python train.py --num_hidden_layers=8 --hidden_size=320 --num_attention_heads=8 --num_key_value_heads=8 --head_dim=64 --intermediate_size=1600 --vocab_size=21699 --hidden_act="squared_relu" --norm="rmsnorm" --norm_place="pre" --norm_eps=1e-06 --positions="rope" --rope_theta=14300.0 --rope_fraction=1.0 --qk_norm=true --attn_scale=0.166 --bias="none" --tie_word_embeddings="early" --parallel_block=false --extras=["local attention windows", "paired heads", "shifted keys", "gated attention", "value embeddings", "hashed n-gram embeddings", "a smear gate", "an embedding shortcut", "capped logits"] --init="normal" --init_std_qkv=0.0227 --init_std_o=0.0227 --init_std_up=0.0227 --init_std_down=0.0 --optimizer="muon_variant" --learning_rate=0.00773 --lr_mult_qkv=0.5 --lr_mult_o=3.0 --lr_mult_down=1.5 --beta1=0.93 --lr_head=0.0086 --warmup_steps=0 --schedule="wsd" --decay_fraction=0.646 --decay_shape="linear" --final_lr_fraction=0.05 --batch_tokens=[32768, 65536, 98304] --max_seq_len=384 --doc_mask=true --train_tokens=564400000 --max_steps=9615 --dataset="wikipedia_en"
Each number is 128 + 24 x the weight over the matrix's rms, rounded and kept within 0 to 255. Layers, rows and columns count from 0. Numbers have three digits each.

# up: layer 3 MLP up, 1600x320, rms 0.144, rows 416-432, columns 160-239
# down: layer 3 MLP down (transposed), 1600x320, rms 0.041, rows 416-431, columns 160-239
up416:169090094158143131165141152131134156121116150100133136112140143115129166116118123085122126127145126131114160111163114136092114126092136144097113117130117115120132179145083137165151122134147140161192147126153130125092141115094135158101125108
down416:119152125135133090136130135144153107129118136155117149145121176114138127108115096154132104109116128128099084118155183129136144115136107175142162139113097114159116131123140118176079149118121153123110103107091127127109114092110121137096129127
up417:124133164124115074123142138118167183157133157178154178119078141132170122093121166143160165121144118127106107163121107062068135158143115134151157137095169147140121156148121136107132123096138092112122165112156166108152125144169143150150120122
down417:156133119128108125095068157088112113141189089183123125157147126119130122108135149136117131109135125128099149122104102124146098078164109133152122105134080153168130153126113143102110169109127119123123106104197158152086133145114136148129059118
up418:087140146087155157138167090123146105141141093140100097090106159100138144107080104131136123132153155146096104174146112112143143184137102147144141103120120136144151107107143138106129153135176116106138128130179135106072162123153117122167135162
down418:117129165078154110100139144106145154137116115151085070134134108123152129112124087118107114112123114136182139115138087117158099145188154110146117124137153104107122116142155131142103176136133096143109075160117129129116113118149103110123127133
up419:169139173121145108102086115141091120118143146140098169141095115155151114170121109124140118139127165107156145126058119115126130093141165139114148150126134121113137152149116096141139149093150125153094139139107136120098171133081125123117094099
down419:155160107133136084120132130124124115057133127102126147104139165108144134105130148103158129101151141119144115151142129119091135136119131097127129126135112141075130146130138160121144104073135121164092140082122136148139179073085199176130156143
up420:126112187089134132161168119113143128092109072100135140129087125130094152060099121123148134117111157154150104134132133148103130108131140117085160118123146136144125117123139116162133163113124085139137122133126137123144167114110106149128138162
down420:132106129143157096103137129135111120143120121110133180136115135110070101139136123104140120125175130121104131121102114102137097116108111119092131162134128134122125128116117076170124123111088158076134093111178109107118109109139099063098111088
up421:095178126197098128102089140197128111101129114118134126135110144193175153050145112098157104140130102130127182148155137131081145122129150135157132140094092120094143163107132148142130108101103140159146083132141142134168098133126118095133121160
down421:131161138122126145068111091146162114135128134097147152086122126144131164191149115130127142096124109140099110134129113160149134109140083136171123146155160150125163121138121106152128124155158108150144096126130144108141147135117142132128150128
up422:136094103167126133123094128101100150097141174144130122131115122116098093147137169148160102123134113139140144146062108159097110153099136102115138108107163081103109122110142127142156116108165165147098115168137138080163127098112113137155079130
down422:132101155131123157158125082134101135080131139124119132149149170158165138168151139119168131151119115159079117099113166133095067111152142118130136093122129109109103145130153153099132115144111145098100162114123112144095147125104100110133148119
up423:151154079138120101101111091100124083083164160098080170122141115130140086160092128147096102134169109127166092104096170095129124138107166135103095164130115164133107113123122131094146172155152122095158122160110109083157120166141120159105158122
down423:098131149107116125139151122105116136124149122129136135167154159140122128098115113079155161142129148107136132111139119115145098105132116072090137151127137124147100113126090129155134137193110132188084131080167097116135144134113148114158105123
up424:171139103120155138170131106134157110182105081135116087141099152192099131094143134126109129162168127132142100150151141118111097121090120117154115130097112155170101100122075106165104092099103099089142089141111100136140114122117097119105099135
down424:161114129104146124114142130167127133116151116163147080142117075160136122101099149188133113113154148099149100105120124104110135114102148081146146113130112124132146104178141143154112124087131109103088077161178103127152134127140124123115143135
up425:198064123140110128151122123128111158129153139150132081152144161178117198105114147126153103097117159137125174140146125091214126140125133111097121139158112183091103193122126096137067127089093086183134065143088151129106149109113143094094162088
down425:125134141141153130160118097137126157170134153077105157113147098119149104113093170099104122097114140093148109099076108116192143111149075102146118148153122158128139097142148148101129096153080122085158128128096140078150097140105122136158116150
up426:115141095139114182129118128140160148122088140126130177114078169132139161142139105131101138111109113120121100152146130098105119128116105105117106156110142124117117146132124122110129096112149139113128093146117126151098148139117139124165080166
down426:088155153120143132130161113130135155128116137113136106118130124138174138152147153131069122111151134132128101159124090111098143138133136121186151175077140134118165134175177150119095100142149124159114165094108149147142112167138157155113130133
up427:118135100177136138154147121155074092082069113095126119143127121152124112120145185141107117067170123108106155144150145127134079071128167110123114141153108115139147131103100126143141083139114146146122084151143122094147112133148115105094128132
down427:142112116117150156103139107146059119118118081163153107118129103103142129121118153133123198133121116101119156123140147135082135132115132123132143122145116134147138187125162130158133126146117119118113153133150159159144146158098100137130111137
up428:137114094120118142124100109137194125114074152121119107125096129144081148124156137125151150120088174154135140114102104094105091141140135108104103118107156168130154139140115055099081139136153102151111130127136143077107115128146124067143124165
down428:132136131156128146106118140153143129132112155116124122076161124138100092148140122130126114083101130132117143107124142143109125127148135132048104105149136150121113096183143096116116123107103143164146147152124139079112153157138121079154104111
up429:110094136138119107129116142116115074145123129164162100138154137149166148110124134125090101159118185128136128130126134138169116161146130137143172145093129082155156127100107096088141136101125118130076153162112128085156130146131123121141120156
down429:106131139103137130092147113176123136160126112136090104125080152119147144140134117070106123107127105140110148124145086135120109131092186145068124119149103135103118155141108144143112096142152125134080155157110116138135122158168105161160131129
up430:126120116081144114173135168134131123152142136149108121181072132083117171107128134110120121153108093145117121130120144134107103107140152128125120100137086133090114096147139141184138131109116114159117123136157118118144090137152161125145126153
down430:154088099121121128138119166170169162125164099160115097132156113137135150155164078148104091106126137130104150156120110125129154109082110178150121128142149134170123116123086119131171137146156202100132124094094118123122111131098168109079140117
up431:117122132124148116133131149152165099155068101127097134105125112147139129150138119120145152131127130155096099112072087175145137184128077153111177157113137094127163136123108061157135104102144145110140144119097152110145122126145135145090144117
down431:150083116147150142109115098137133153143076114143165162138136145152122103110150134138145104147130140141102143158083168118149103163139105142112161102130143124122150138138133105153136153169160131159141161150096114147118131150135129120088178092
up432:132109151165098128130112089118095145143112135152139123129111122101135094122095126112138105156136091192149161137148106106103111115074153132136151089144144134130097122159122143135138111170127120116122153116116103177160157120124138122134127108